Weights of a small transformer language model.
Size: 8 layers, vocabulary 2048.
Each number is 128 + 32 x the weight over its row's rms, rounded and kept within 0 to 255. Layers, rows and columns count from 0. Numbers have three digits each. The size before them is the row's rms in percent of the matrix's.

# gate: layer 3 MLP gate, 1024x384, rms 0.119, rows 282-348, columns 320-383
# up: layer 3 MLP up, 1024x384, rms 0.122, rows 282-348, columns 320-383
# down: layer 3 MLP down (transposed), 1024x384, rms 0.117, rows 282-347, columns 320-383
gate282 100:140169125171101094116150132117116143130136158174139104143200081157115092098163165133139107107118116101128144168057148132123124126102118106152153149107090109136157125127161142176139088180135161
up282 097:064135117142140187133125112191124116119153133136124103150096174103136174155112145076149190201167132172108123138195162123115149180173127148104104130155163173137136120097122093133159096126115160
down282 099:130178140081119084208139130135092093114191176109148101120120140071147070090154117118135155234113076161089123124108184113143098221146077138171153175129234108100149087151195085152127077130126097
gate283 097:160084139080201126133158067097139117131144165129171164171160089144125132075193133138129111115113153132083180103175147220147137153123109074172146175152111097120119144169101147153155161108161141
up283 106:086120204092095157116138163122125158128162087132120151192108122152111139123123165147100135120118110107179124137155122115142089091111133179168120155131168075103140114160086150127121095158132138
down283 104:124126110144124094107125166114128153102100140089068129142126090141159118138107092139132124165134145141119062126101123105139097128162085113076177121135138096111132131134108070162101125140171185
gate284 107:121090166202157133110116156118130163100096098092056138098116110127109147128147136128143115176100140127156159107141102161099146136162112184174152123119105145120136183133147187123129154145104136
up284 102:137124192121194124135127138156136134109040121080148140153116192163147144124056127117111130144116144125084089091195094114067184183077078137146112187131111151119112081069149114141185178141115162
down284 101:158124121157161084133122144115112032076121198153149121131112115118148160150168136156167140066120095139149089108115154136133100113113186138175170103094035132115123123147157108158081157178101078
gate285 105:129138149172070131190143139124149156120105070136160170151092090180177124131141121091086108135181160110217125096122132079125133087165163088129122144110099108127140120170171091167112120195087120
up285 106:122117113127162043053135076133131124069179120132127146099156139120085067150138131135146172153156177142121126122128132182189175170157168155105129150130123161192122152114075174152077138156145124
down285 102:134155136093138137176175155126136139135182060158104233180203121127132130107124102088142133063076145167148135072089110165171089133157111093082156157129078097145115126109147104157142124151117143
gate286 096:166125171095134161077109138169075113147068130111125126107096085209127153096142175194133120183098138066133108130148098151103137107127127074158113115127136113115117110109067151098097082100168112
up286 100:103113149070105092125142162137137154104174105148137103077199040132147126180126110139119160179167144117137138150130117121161125087164119151166110132114075161108069144128104178150148101091121136
down286 098:096143088160146069148078139126117129131050128134147169180095136060117147090080113140113118165086140167108126131116168080135104131150114135170183136155184136102152112129164079096081197203109119
gate287 108:153093128099128104145143162159097210112118111075138124079128063139175130137147171160169122077091144128106142119200161153110053146073120128189080124139154102138201110110097112158053176120107105
up287 107:111070182137115152098151083131111167108179098098078109105108168113118119145131101146126133112114128127089130185164086114105170139115175171111107147063153129092141096079123171067128162112085083
down287 096:140124184112183130162081163117140182164122167117144102084132118092084126103151150087121133152180095105126090074170148160191097068106123215148097163070146130150162093145138111194142144157107110
gate288 099:132119072131154125110120098129159116190115123112067099117171092130074144145060098082114151082140160137182164098126123142097124184170121095163107166173108151181107111215153141142153116124124127
up288 093:149137084204144097047127105109060122082136100079075115169082056106092164130139121158151167153081108166107152134149116140129126178119182122104167161128089089086126094139199087167162106154157115
down288 097:086142150095118076147085158164131131090140205177087106150134106162144115159137134132152147154111116089052145086133077172158111158131150096184152035130089102142178129212065104105103134125114133
gate289 098:148141128147091026081140088119136079133069110100145109156105148181130041131141078091127157121135152074177110120142091086101173157101179103117108108170129077174113142112146160126119107089089175
up289 097:076126118166081097145160125129142161120116100147115096122204162117166126113080217136115178109119126093135147101106063116130133111130139137114103126181092130164094204115155095046107107147179170
down289 096:104075097147102148107121137114114190095088083092091142079131136150117119155157132078157155123057150114096112051179183089102113116092175136083109147194137096138146085138111102133162127146206143
gate290 101:101061117104149129084153107144126114061084143151138105154130124150175118117152138093094117100102145126120135119144142155159074133162125082147097175147072143131110111119103166182121147090122110
up290 093:110121157164125143148192114115176123095151162072109122164161166152100114117112056092181084143117147081124116172146164171054099133143130091170147199060125150167089147152148105118105083186096155
down290 105:165142188137087144160122173119100128097104093133083112121167155116143141084166160153090121057178095111198093072158125146108111139108154158120102148106092159142176133166099104170091084116154089
gate291 107:108109080104067144161102147152103123171118135188120199122121066127211137103167097117109151126112136140127117122104112101084141123177208123132135163129116143143155114163091108128081147124088161
up291 100:123120138144105141163154098146129175144156150118165127156117143147128139105227128142113128082094138156148173067139168163147084142113130057199111119117138097133153134127113203153147147160065066
down291 104:102107142113111163149123145205084167142106157202168165158113143083160097132146099116138133091104143079102051107096134104122134104127091098097166128130174113127135201132139102143196197152139145
gate292 099:123079159107109080141128099142087176167124136094118118129136109095106111126155132100206082143167205088133134106135107137133111210169149157113086111121125115145167081144109166092188093108130151
up292 102:118108099167141125107127228116128081025159156102060138147118157097110123172125146082054089129123084092111114114093132122073054112104143113144142129222133123129189148175176142117160177190105102
down292 106:141153081154099122134090127121140115036163143109170073109077099069143106131098153143108136139138116115080155129147165109133164139137143093167122132221111153145118144179150128092112134143119073
gate293 107:145121226159138205189191078132112099110100133141098128138134159103146112128101158104160071131122135099199124087145152145151119116153054110078126135123134111178101120172134173143156121121147154
up293 098:117132086167120103125133153115100112098115184100129134119121092176103150116176145085154119173152104153108161151129088069117130067119173148140141092131099129150132131165128159140108104126166051
down293 096:135131143145080153157121137135124182114141141121103054134098133141098145146124138096151171106142112142153142191144113188205138117129134119119150142157107058124109089147162121116140110139071121
gate294 093:116096128148126079167107090083135166093127119093192126123122169126116124147120142154123100097125075145142117128145108090137165104150143088165124177084136139100175091151128144085100120106141162
up294 093:153148150150180111080108225120081107135099174148084148128209150107088148133135148094106134130126088068114083085138135150105119150131140187143171087138115178145065150076091148133136098099164124
down294 094:152128154139180148157117158127081179178145139111175142116119127109094122129172166147150111138139131162145101128077140072120094123112137140143151121070114166152180140147114155131075088068146143
gate295 096:113095090162105093156130125109130141076097084132102170157141137185146134193107083147142046195085094146160095136165146099130115081114141162118107109121149137117143154135126100156121073125077165
up295 098:121099137119123174075070150111135133166108137104137129174218156130170148047146119044180129103131100138102138126077056125141172124126137146135143134145155131211105131166109114130157104156104099
down295 093:047125100187151149150151123141124091134153194116083149080110057154119140200121119133129109135070121121167069123225107143107101100124127139139092126126103140095083112093146137130076136093103099
gate296 104:182130152109135098185200106090095102119095068176107137138084122104163150121167110139151025174172175165056103085148110116063125102158155153115112141099149139127111142129145114144121153091101129
up296 107:112135156099152045099100131105136128096142081079104104131099145089190125085134103120107159124165112168098138096181185113155078152092150172138170163145197132123103139131130171156115146129103134
down296 102:139120146056143164151188145122119101143138148094115049108103119116215161127107160121149159120114151131118163082167170165107142127143150124133138084074166155162156162115216148106116160164163135
gate297 091:087117113147123137091134175106110135140134135181140194133132154119145160184233116075171116129170113167230108141120093155130077162158075107157107096134154095112124180134079127116149159126121140
up297 086:118117129130195116128104143099121151107189115126171153087182156025125178142178112070147118140190158161148099152171070131169100121147088134132131118093101107150137100177141143144115162099123157
down297 094:176139105161125160189126120127084162133101086113150061114135103101080089135148091126103159132128153199125138093116172118134130145112156167057143164131154129140101138163122134119159149169125144
gate298 103:135108137089081140122085044141118095072130162156118134116111122154129124104079088122080112114106115159111072110122186178153108131163135077143163117136117128097108100147126118128103084159098140
up298 099:065132100098142167179118170125194132083149097120162151067169139126127105154064132157186095148184104188102158099113110147142139127162120128145095153075184058089129136116064127160108123155148127
down298 099:178084083093172129128109109106158098130111200097183170147168123107154071119137133077167101147158113139163191129153154054160131115141099077079177086132151168125142048104184116151126167139139157
gate299 106:114146067122217099072151153170121103121166110125160086103107220171155107131151107091122136090169116189109194127129153125088080128175142176133178194102173122140134147130152101080117143159117190
up299 104:105127163130189115110143050155140209160062160073160113117120098155148109117045147166104131143114165155134200110123133139061170128148164175110187185168177120111075148171093156074201138185105144
down299 102:162132138103132091066119202132089096151134150111135176179188135133121122117073141148097140146157076107096114166173134068102096091162079125127144131139126131151119121129098154139174097095130131
gate300 097:138148117130120090168067137152109167201091142092096144171136152144091164102085152133089185139137112107155121135153134112062133183154135154163191132097141144125098126137153133156188154139046117
up300 099:128104187151184146136058116110138110133112187141109064167200043203118136108076126125104129225119110153095112133122099120140151116088063167067152143092087160124110104131099157134143092161218161
down300 098:080145149174166162113139139151135156112125074129110089126133156067038162128139112149165115143142121110089129150107114127119197094143095130109168159112133119073152147090066115187053140166097123
gate301 083:163136097126144128110081136132091126126124098124097128133129158088117115144115078169218111129139165164107118149097062151092089110195107130179102151156147106163102076132173161108121129117161135
up301 089:156152139087173128135050123107120164118143128154119102109134148075117126096117120081158166127106144189081066093111099152130100087170106159131090150156138133072127156112158131097119089125124114
down301 093:105099135140103166127157162108133162099152083096092095153147128167092122063155201186085183179111130105136125078160156105225194145103096106091135142169128126151133113116162105169119101102207156
gate302 097:181073099086126098135114137124106163103083096129141177128088124118101166138135188167193110156110104209125157143140098107087091186148151144114078134121083164164169083161125130127147199078115138
up302 094:103126167121120108121118177078070092182078089125174093092113105140092145166056166170152149123098169112163118098104085149147135163129057094136115125128156147149138094093142108100133125069122155
down302 100:103129155113071113080116187206095172136130096176139135060115078167086155133124150122097157145098115148123117195135169174143175088099153158099163144146178121138120139178147179129093151110128138
gate303 104:060066102113119155110162133171151104086152092117135144091102197104129181132124130106074066115095149170089125156077142137159111061174132133127125116150132161117123147085135096110126134133143136
up303 106:131087135121163144112118129164097083111136080185172125092129106094053089108165096122112083093117167078114162096119111182145147157096123126115128073121125157125079109212124126133127109109139140
down303 102:144106149142066117154155178052119122147170118101102094150174124106165112170098128182189137137138130126140167156191128162113149193141171127100140172194140122117123112141111115121104139123152188
gate304 098:109161090119138132158183066134148124131120161127170156181096112149134110058130210091124145056155121126152092116183109100153145125133138122103093141137089155136136080140179177118136062143144131
up304 099:118104085163148126181176115128173146124116166119194164159100047125112098158098134113133116111142125113098136132084128190112168115157195149146147135193131106148123129180156090185113145108087162
down304 097:079088144101113156163178203131198165116133079117181112135109178128154129156082155125233140114124128229176144122118082145120127130142148102081098082106174093097145116185121133134159106120139092
gate305 098:112165120150097112104137134165111164102121166172102116191027158214135196139144183128168167093093063127061108171140119153127134072186129151128137149143113097125115169187123141067128147129164166
up305 099:161089176122138161163121131115145136105101157085200129164172129085129160129130077134103177138114101143112113141097115153085133177139158099149084180087133156144116123085161126195183068127109137
down305 101:085113078133109133131142080134108068111112141104072139147108087106130092154158076134176090173101167164167153124138127136096080110179138099146117137091126196144162108065079138075133093132156128
gate306 103:131153159109126181094113124180084139157105058130145059129141151157084163098170143092130159116170123152185083086128133141154126056127142139125124111145033105088111129107144139141137078144098114
up306 109:112087144134145105081067123144146102105116145119135031065104145166100111182114144134139118083137103176134134142157101071155098113104093099134105085115146114156201133173115144120101118088143125
down306 102:127135082079110121116141085131126084180059080124141135173150139153167067152125125139083166110122137141183067103090140100126136151123115122114068133142110142142173176129117122107125108146203157
gate307 105:127116090103102105173166181124148140138108088160154180158151135156193088101115142118193160095105118088128130058075077143093073115150102113102124135090183106167062091117131099080099158076117103
up307 103:100143126169090110121145118144136079106048105089123211136151078122068120114169116149122175188079112096168110150120124124125115075112112059134102073095145133140147112139159134144174109140111148
down307 100:139090165066158174106127145093041175163127181122102059124069157172139148162116095188129096127187066138126112147145148127131121102115056171127120176160147171125130143119064105115158103150178125
gate308 101:122091195107119144084089133089148154092092143106150099127133143102123123120148085113080144091128149147083089144121197129145190094104148070103100156116105123113137106137103144118122119173151139
up308 104:104200092151155121090160120162094180076125129171168133149093150154087143118140050190169045100118113089207174105091118161133102099132157088128161168117094124135099138067159086144106091095082113
down308 101:199113111135096047087125089174091127146126145159161085085148158160140106126119079144104086158123129171121142150098152121162094156133087108128097122117076122116120151147193166096123102111040106
gate309 105:172124164163090097145207119223087160155144120184151144108141161084133113135119200082141147171186131091104142130120148037108152079105105110134153097175113126152134210139140133120137143084076140
up309 107:079128174118114169156213054169121135196110033152110094070146158095112188140110134178129193119099117132093159134099139131172106162111125153128119165174149139119111139075165114100141169123102144
down309 104:202097150156114111151116103139170150143061189130087114115144109072091135078142118058142120080094110117149128095146149151183128078137108181116134166110116143090135129103135133101123104069141085
gate310 100:140151096091119154121117160128122122158123187123126097130102141134111196087086137138085112170087116130112095142157142127148063107130126076126117130144116133117092100124137140165165129114109113
up310 101:118123139084152136122131128093098106091192148075168112153175106112110124141146137086162123159136071165195158121119139115112104090161132130111151136160164145109124124141154137178174160096126156
down310 102:161071132135104132139095105144146124157127142132163099190178097136111090088147163099066147150136133133204108147148108144188138079146169196168081139136129107123180159127068095116129103141148127
gate311 097:111117171085144151136172104099096122132109100098080098147110168083130093138124169154163129130168134124137173136137179097101153146147119157123092117091150177158168115123105124137113091195160127
up311 097:165135106068125115098105149122100095145130119132150139166153087098136102154144102082184133117091149086139153138125150137159119063130160153151124166144119087150047125089117167133043099157146096
down311 099:162106148119124137186150101091083073118129149097093126148087136092128083123133118153110109164116113101114143159112119157160119088127138166092158146085125127124131138147141168067152188113113157
gate312 096:147134078110131139121138094143163128108131200118160139066145100168113132130156142112140077137100119151097152130147096161120142129123094164088119158138159172141153241112118184116102121116130083
up312 104:150116169113079134179156130131113110155148180133136108153160199141129099159113181152108142064122181100137155149082117150132148137141163083155115141069070075163169155157045134133105087109123173
down312 096:108070064137140102171154123157129143096087119116110119116099131146110152242049164128122122106175094152148084100128132122161161064121097109192146096179068147137101067162078165103080128133042156
gate313 103:209123115132122142129137171176170146143081153170129119110094180162141115146169091149116144183162148153073147075180171181104105106095127101148121148105162085073092134113171110125103167127072118
up313 099:089105172121159141109201137144136097185096136059150153111102095130200119123150189133123118112137119088118139137139156076120089118067159192124141118153089159088117135145118066078089146106169120
down313 100:130152116178115161142120108127086146146189083189106127132174202158131174117124095129137140101133127119209136100111120110094092118114107057130113109141117147090112110193124127081139117120104095
gate314 096:162107095137113121107175175127130116130129143160143142142136164150143131096123199097146079110137140159135167111122156144104125126127152151112136125155133123138135083191108053107113114114123144
up314 101:179127120077119127139110140163135109130182172118141109178165151169120156135166166139137119138115118059139154111079117134120134101152141140101183162137107139114160138091105120157144128145116142
down314 101:144114137155088121138133124113108141161189118165143158147170174183172123137103126060071108140110147120175119105107137146084153128074123118136154117108169135136139123146171127013154120196197127
gate315 097:157135166102099137142126133129087050125200115137093176101126129151144087135090144166107131098167180172101127064125130153101132154168064142109107153157105115126112119112159115198085182108101134
up315 106:134127075120162134151130135156115120144097160116167124176138173159075090128149095099117111140096028149182047174163105146145113142139166195133156132086112117127076147178124094111136171169121110
down315 100:121124159179104171165100166143169099089149117109154163113089134144103087094079173119122147133091065102118107118094160053118162159130136156230146111139127135084145112061122102100081071141119144
gate316 094:073088063103112144085117074108097086160134067137093150162132130118147102121165138134120125025148141116127114106120115145112171162141192152201140137103073111132129214165162145130079105083152119
up316 093:110189189081121077118200160061113114069117100134106124141094123145117118124148127109141077115181159138105152116156141138153109109164078137099168079098125095127074171185093194103056135140089098
down316 096:174125074134100145123127162099131102150109106150123146139110114159130151162131098134121088092122106116171102113101104097177148181086073130096124140135152168070130129217108116141211125107155149
gate317 099:069129166147116198081099106134140147058093172101130134116153134152106129121127094108136122069139103163102132106125112151114151124130160139140175089171090129166137088145141135182148067120089145
up317 099:068085087143139127131150102140088073116139094165130155078160161132073124063125073105096115100109128115135116162171107155103119164115138124171086123146110090146148062158080131143110091144133155
down317 098:167056095137139079132075142139113115119102167065186177112129078181117133089119124055090181124141124071115139091098128113143173151118081122111149163135103115067162130150092123094148130087137111
gate318 095:145148169128101138089102177145112105187139129102067099183130148142119140116109147135061096108078154105123103118154142126085158085148169123161183122114139130169098120121114106157153115083138156
up318 100:127067153135125186076107131126141106093117115105126130123127101124104135185119040141149177137141149107148088087148120082111089125132070112169141083099081180117139133107143207133108195124132135
down318 097:153133116112165151167137085151157132128155147132144112121152052127070185123120151115198175133087190189106151121147115121065125124067112134091060164141083172163093128089167182130090044125111142
gate319 103:118134163151205086138128097124138141077145164136055077114132103170161141125099152116148113136129118132062173161093137105106107173091152161060121127148129151152149113130154093150151158111087145
up319 098:136108083132149088069128155119093097104138135149102118146137168048107103136121160183123149098154127160153143123117114148111155116116097145147073116135101091104152148132165103124136124151169080
down319 101:140151188112115140140154147123149121164125059116116103137100100144122120153144129117154131170128086121142103152151085181129140129167171168143145166127172130121113146111104102113089172127178189
gate320 101:111096112086151104080102172128122082131203133104097152079117114112187145188130124118140113117171137139177072109143137084101116077178134137088150124097132097166080139089075131149136089208053090
up320 102:145068117090093113182057117087135137132125132140121085092130164081103132136107141113128120145126080178091131080108138136071094146158116076133174094112154115128138150125110203118109159132115131
down320 095:127155095078152072077103141115143175177114129082126115107122114104178176120106112088151112094154129180082120144167124105079121085181113146150137114141171111147211192153099064170164187115189137
gate321 099:148094119131106119114159177115138136126110108077118135175124099092095114134100169168163128104125041123126157144105117079077152120155157142116123120100108082184128100166154093099151148167156140
up321 101:137144144087119127130082124148077100083157131199063076139123098088165135113118065128087169105098161160097124121099125095097161075132187100088166105197103127131064119108107107158148168074196109
down321 099:126132111045159099123115086131150145183063123095115087153150053182122100143160072130093143086070114133086132116132136136160128184109128103158172104176136125090166044100155078075076098149108129
gate322 102:148120177103126148138109167147125177151197185128125086182104144152101156144084160115129148147090144133116147104115141110145183119101136166093080138131137112109187131052193122094101155117072153
up322 103:152150091105132205091114102137099156141097095162175103123099077149185091160124173124112107132179158161108106146176107125148130188161107114168138052116127131202163061167119124129117174137221140
down322 103:091139144161154081091177080125048119135168067098141131149104163110210097116174096134080139087174122151164112119087105145164162152139072077157102128135072141081059155098104174150171094099127102
gate323 093:153086144124170155146168065102084191122165097148162126121101148134123093142140143129099089127124126151134090156132093171119216100167101147132151095122132105129102182147110173119124109100092085
up323 091:130097135124159006164174111127120101103145082117108127124128126100129172132087141169127134152125130101041162140122113119166103118153118087086105088100154090167141164090098136171104117151100137
down323 090:123188126117101151140087127104149103130180175148196132178139106104147084138086053095182073098167127159114093146127113113125141150130152044118147064121134104137118082121161190122133114152151076
gate324 106:056108130163091131143126098092165157103156095130193121143153101147195147111102069118099119142131137083158131087174158140116080115149128175147133192140137110120137106166107078141086106153120143
up324 107:104132097084134184097095112191068176121147152138127126171117193138104142102085092144076184130095119133147085129118104162118186129129142138144172117117115151146118120124129126172078153215089059
down324 096:129173091134113172155111104089102132161149122143120126114127188169113126131129153076172052185089123153169175135135149054159159196164185070154081130117093129149133144145148142041190115121113157
gate325 111:133157163071147115117136141161178126143146128122108141087106112154164130108143136054101149135119133145104166119143177120105129114198112104122159100134119159139192173161113058155130122131112102
up325 099:085091133122059107175123119163147060143108125151126101198194070163148112122094124108110127191146120102114098128202169130128186139120100079159166147138187174096107122141161084171116152169107127
down325 102:175077147132115108146125126157068076134098088136120138139079170146132113159101138079111173079150151077164087213159151138110104150130140122144152176140096180092124077133119124107170143076074119
gate326 100:102118111142180135112144132174090164103112081153092112095139163156073194170165115146120101129139116120150180090128085163142082112121087031118112151114161116156151066114124166170165134128195101
up326 094:149141143116178116203091085132110099160118111121137147079114143148118181161107133088057120176125104124139130101143179189164096104106166164111160095165110111148086102075057121107142151109152110
down326 097:109148124108093122105094195114119086181148150144102087136117148109114116164160198114170181087110119099088080085190068049075143118170094199115154040176132130145154145193142156157086126174160100
gate327 110:109178129125108214103156168134139111159087149137122115121169213071155148146147111138144094112148157146119169148121143098112081094091116129150153162180128149149145152123170033138106123128142164
up327 107:160201177144121119105100133107110150128173124104147128131126130112073095170074129135176156088096115108127145148078136095063074123143125092136101117116127086106106140129099109199110154118045088
down327 100:084091108144075052106061144161103107159129085090161153151115115108170128139054170105120109176132045093153152182135173116185086096068106135162141091142149134143138143111110139134128106115128139
gate328 106:099234147130101217097162096153120151094166113073072096092146125127162158116135116126115117134107111114117112105106089149158093186136099099117129181111114046087115187153144067096128131164160207
up328 105:153121082090117086177161147098083119129113101101166110158105145150172131112070171124113098149124141110136118127116119163124163077103180096096134125121187160102126130058103107128146132147146113
down328 098:129113129159106101186150132156175111112118148146081170093130138135087119175101181154089144126159122126134105149129086127111102158119159153138123150124156165097073188163115165115112135161135101
gate329 105:132152114100143119181188121121188140114150171148131207119139110167111108082086179116125188099074156182109130125128177178091095135095142111131106111176137117103163160104097140100110133086125127
up329 105:105148109117076163135120155150162133053113157152166122103102135083064153099129160129161177117088119092078130111125084123164105151092094132158132155138175148112181114137109139112142159160158150
down329 105:120142153055080081142130172134102175146135162131046132169176160150109126143123073196113072120106165111115137099177104134174156161135121088152128119107097057139123111154137110158087142150215108
gate330 099:126103139135138140098118125132123139171144167102124132105152111124155097163106142133096127127130190086136130151128183070130104063107152072142076138115095121137157112136099174135140171121179129
up330 099:160111066108145084138102114133151120085159169148152128132123123181057110166153156142159090161055091123118123180144152093102110115115089116162105128091111112177073139100128120077157110160123126
down330 102:124110077139160106109098158115076112137114067138085055103120150150171115118076151151163166070122123145151096080152121160095146162178080112160143143187102072195120140134150111055119056144087152
gate331 099:070117102087133126093098124108184061150098157086142115141156121157074178059118187131158109163113124096158146095155149158071091125110167123127173099221197169124123083084081117102124081121129163
up331 099:044085080146168110116108119166155102131109156092101130137133120100061119051124194065145120140113122080122143108128157155124047131102177085100108151163134090103178080071115200162107119081146156
down331 104:111077135125088113085094097094128152174180133128129153161117075106121118069089152128107159151179104134106164158134116120171063146165090160248127077129138101146186136093123171089092100192171132
gate332 103:146102113151137072114129150152167173025127071134091129154155147132126081133172174068108190140150144142070107104059106174095123142157175133162150057133138182120098158140073115147168162139124132
up332 106:061113159112052168159122178152125117134101154175129112193129095155123182147203078101087162102098126099147130174175087151113176199164108107092174134166118073104121097104140163119086125121102196
down332 103:097109192140117121084110182148152171111165089119097175113160122107137103092079141097140100128106120127110083129145154164127127099080147061120133205118102134145105230122108117173139139090097115
gate333 103:109076157129118180170141078176114106144119146082085187085101115169115133099151155096094161115129116129141115180089096105134138147174164154149163088098178100132138098048077139098133097133124111
up333 100:170155128175094143121160048062115124139094111161137095103086136140115135114116121076149099135189092134130054152098148144178145113071127131174119121138180158185092116086126037103134105124129103
down333 095:150122110103102145087098144185145124139109079161124081170141124133127106138104096156188097128132085098132107105189160143143137140148120153128171176144155141102125096056170141143126139120083152
gate334 101:122120172140144084108073187157143114125117093128132198089112120114079134122140091144127140154089163153125136139162125156048149167137134191161137127126107118127180066107119108107089147147099099
up334 106:088156160144111172121132119098137146105176160160091081131127163130121074131140145139115092078154158140134075110114166100120182169191142123123106031152071116170140158131108076131120131173127133
down334 100:184103085044114183124070153154151109114128172091112054124132134153124075178107095207144112142136118161148084163168154138147104147149151127135166155124093082145110135100166106088160132097172166
gate335 094:140099141122111144192193132129102133156120158141187135073130103141095104097100135125187097132084113149149164136188093173189183153163096153134119140153112167113184142132066166104114131167113159
up335 091:095104107132165117127095089172134131137088137104134140092095153163127069119170172149123151110151140104128103122108108143078116125118149098139201176143108151142090133133142111127138118161123152
down335 095:122179127136156140067135090150123159102140098096156135079185140148087144107181103056071149164124079108149081115139224119142134133144158134133115135106060095107188124075142127154085124105166099
gate336 100:174092163111083109142122103143145090082081131165078134150138108143138110122145136099063088076089128135170187108135158146149166112059143150124079139141198108130119048160143155130152160090127067
up336 100:071164124167147167168185097140140154187118088099126155094135134119107051092128149110168109174125153128125136161142168086154133183177069151100126127101121139093065161095123133109130132077120153
down336 102:186106157128118122087091137177111095105121190116174122110116147110083130117139104079141088153119095126129114152115131152089161183124137094123143153147112129088133114140129150125175144138227120
gate337 088:130127146126158134089102143140119109075109107151131089141126182150124068145132187153143083213134091107147157093111108164146070163129142112162164139138088146109154086116142102177132142152121105
up337 095:122086179079117119133134122141102130115112131144066132056106084179107083179101100144108108145114103155208103183159135142179138122122099143088084149132136078183086021184145115087141138116105048
down337 095:215146094133136121142162135184145076106148128162107075112158130086173107094115168171084151076177104130125158107160112143119136114139124158097127153131132083176145108115117102124166179143169145
gate338 112:071162121168108153133163115137162092051135170084148122079051126076138162135173203149126111163172102075134129133089174127177166077179096101179116163147162156165139180164168119137154126160167097
up338 101:092129071145089110145149186101123150155131144126159134068122141088073164117203163145121098164138154116116127147110141110191095144096100084168103113099140152117137147146156120191134155164133085
down338 104:156135106122142140091141163142126152164248110158118097167162128114138146126147138158107089137129117175116170060104156092143110111173146079102149147122114108149144126159181128131119131146168114
gate339 107:131073091202120127113100122110099055119128111118072139201141168131111089130131111121123157157161138111119099149143153173169151115164137079151156123137141060143134085094096103118101167098131123
up339 099:162163113146135164143142145138100086075119156148081079126068146130117137069135152104078130140152114123071089079150135087137145124078097135085111159110073133119057137212142143157172162178133125
down339 099:135168164155144110095128108193121132176186096051091110099192156085131082102056059146123158137063117038143131163161122146116154101119119161088041127166099163129090127094092113095104142090170167
gate340 099:163150083117106154141125118118150142126107127105132182169135142111153147158153128138069144175185081123110124135105102083129109109110145125135135143149097109162119174151127156151060111141186117
up340 097:071163189114088148122140160163122102128118114142152137126120148137117168145124081149116071163163131082133154114143145121090133132174115118116087053168115090138006105129147107124128137123099108
down340 100:085122131181150173100131089082182204140102123036133195173143089135110155130103098116118138150134099104144149089138141104053117085136118163189077099142129135148124138150099142106126055091081116
gate341 098:148119113193182108167078077069122138058114140112123057203157123125097155083081126172160091107114128160146122130126151133110148134161133071089107160068097134080148120183104103151147123118120125
up341 094:078122187106150110137176163167104155158097131100077137113125129118123152146070166116140110142172131146133138093116134138110160086071138108078125134094149126172111102172143142123179135092151113
down341 097:170117118108122147172108112175060182125104118132107188117119134120122111172114115110137181158112133126140091133105131044190175096225127172081084167120133091120101139083151168115102141085135154
gate342 103:156153148145106200133147130124126180169119139171114121165130061104130176143149176137113131121138095106133157133103132106143134188090148146113106156094084094135118124103171177171202155118126149
up342 104:170165128131090117155092119066155161100106162064142154168116096138139069135130118182113059155103125173107148235141097137184111140140126111127167117113099105134058118147171097119135099099098138
down342 097:165121172079125130122194071098141125145059076171137166037122138103101125141145180107153127054091078046145138092158118124141092100100128158137107168104149125121166061101104153171102120095083058
gate343 088:102124140130101127104146147121122062177095067077137080072117046152138102135094083124151137105123157160120104151048144152171168141071030082201117110131165141116117121105154125132173120114046093
up343 090:133114197091166160148117133089176087116110161098116093113166079153150125123138152175112106131117129127147135149091147088104154152123216119127178186167141120129142122051047034140086120174111164
down343 090:107160143153132074101170119196139149097165158130129125092066090155097108109143188101103205151097109090186150148138145093128157040063126140111157147086144167099120137121109102116131132084092114
gate344 102:095133097182117115116155155133111128125151132153065110088132125087076170156147134145126064119106163125165111103183138138117138123096208144119114129151211134107166135170203081179067160128191134
up344 097:140140160133063086122172152097094104127128098091091103181148114162138142149120166112117113120170122104100107131121099144117121141166159087182141165224091084111110170121145074172145136122163091
down344 100:150110160124149054126145159086135142131170110106094138113126063124182094101206116201105106113132090136162159098110135072084120123138161146126151167152113085151136148109081122125100076088064109
gate345 099:118157100120083163149132086123164137095068169104124123131172073086165137094146126115128157078115138151073156110108076157101150185072160141099159081101192154136120009143157114120140081167160132
up345 093:091122102073146148130149121091097150186164095170150133104125125128088146108144129133130141159134134162119129102122109108135124154174151136134099127132119119101169143082075202085101196121110129
down345 098:125125141130143105141168126131098131154062150137155184100135047124147119095099148103146191135168102109141112114123115114089112128161143130084119174070135116146071089121110107104131058172111097
gate346 105:085130099145147085149144146111110131116162131141088117107113097086145173194104140112168111142112192108100138088178162144107100087125136201137107158080149087186098163132094161162164075175140132
up346 102:146085129124149122097089070146112119117117084122166159088113117073129089120140085067096121155107130182140148144130138164107080129088111123129114159081165142108093179080077170064136126160126083
down346 099:129114155153083107119089023139118117065136049077155133072173133047088162141103094116135081089095132130122156110092115158116109163158182143068118097078145130135143162110109175111152146163222111
gate347 108:154175152149131141131146156135162170113113108104138177183088165113157191189131177094114123113119154158094146137111090092111099155109085144130043217156116149138160141065097123153181146142125140
up347 105:122120105144140100164074160144133166082115111112099134191110138174112144147179132185078114147054121125132114131153103112083134166193101134105178107127150094106151149096122136109083094142172161
down347 097:122144157079147106135134060124168108128150079050132174155125124108087136113096140169107191081085202112154159123154092124158109186103084172094203104111065190102148146113087152113133116145192155
gate348 098:150181124137087084126130147112132132082093189158128111136130150119127138130071159085108168141140181133085155098108072126166155076124132122079207101130107116113136127126096151114113116086123162
up348 098:136167143124152117129063141117127123104084150162116121020132124157083137132172154075109167181205162122134117115147131123134186131141173085142115130110136093094125059107137171133101112141144146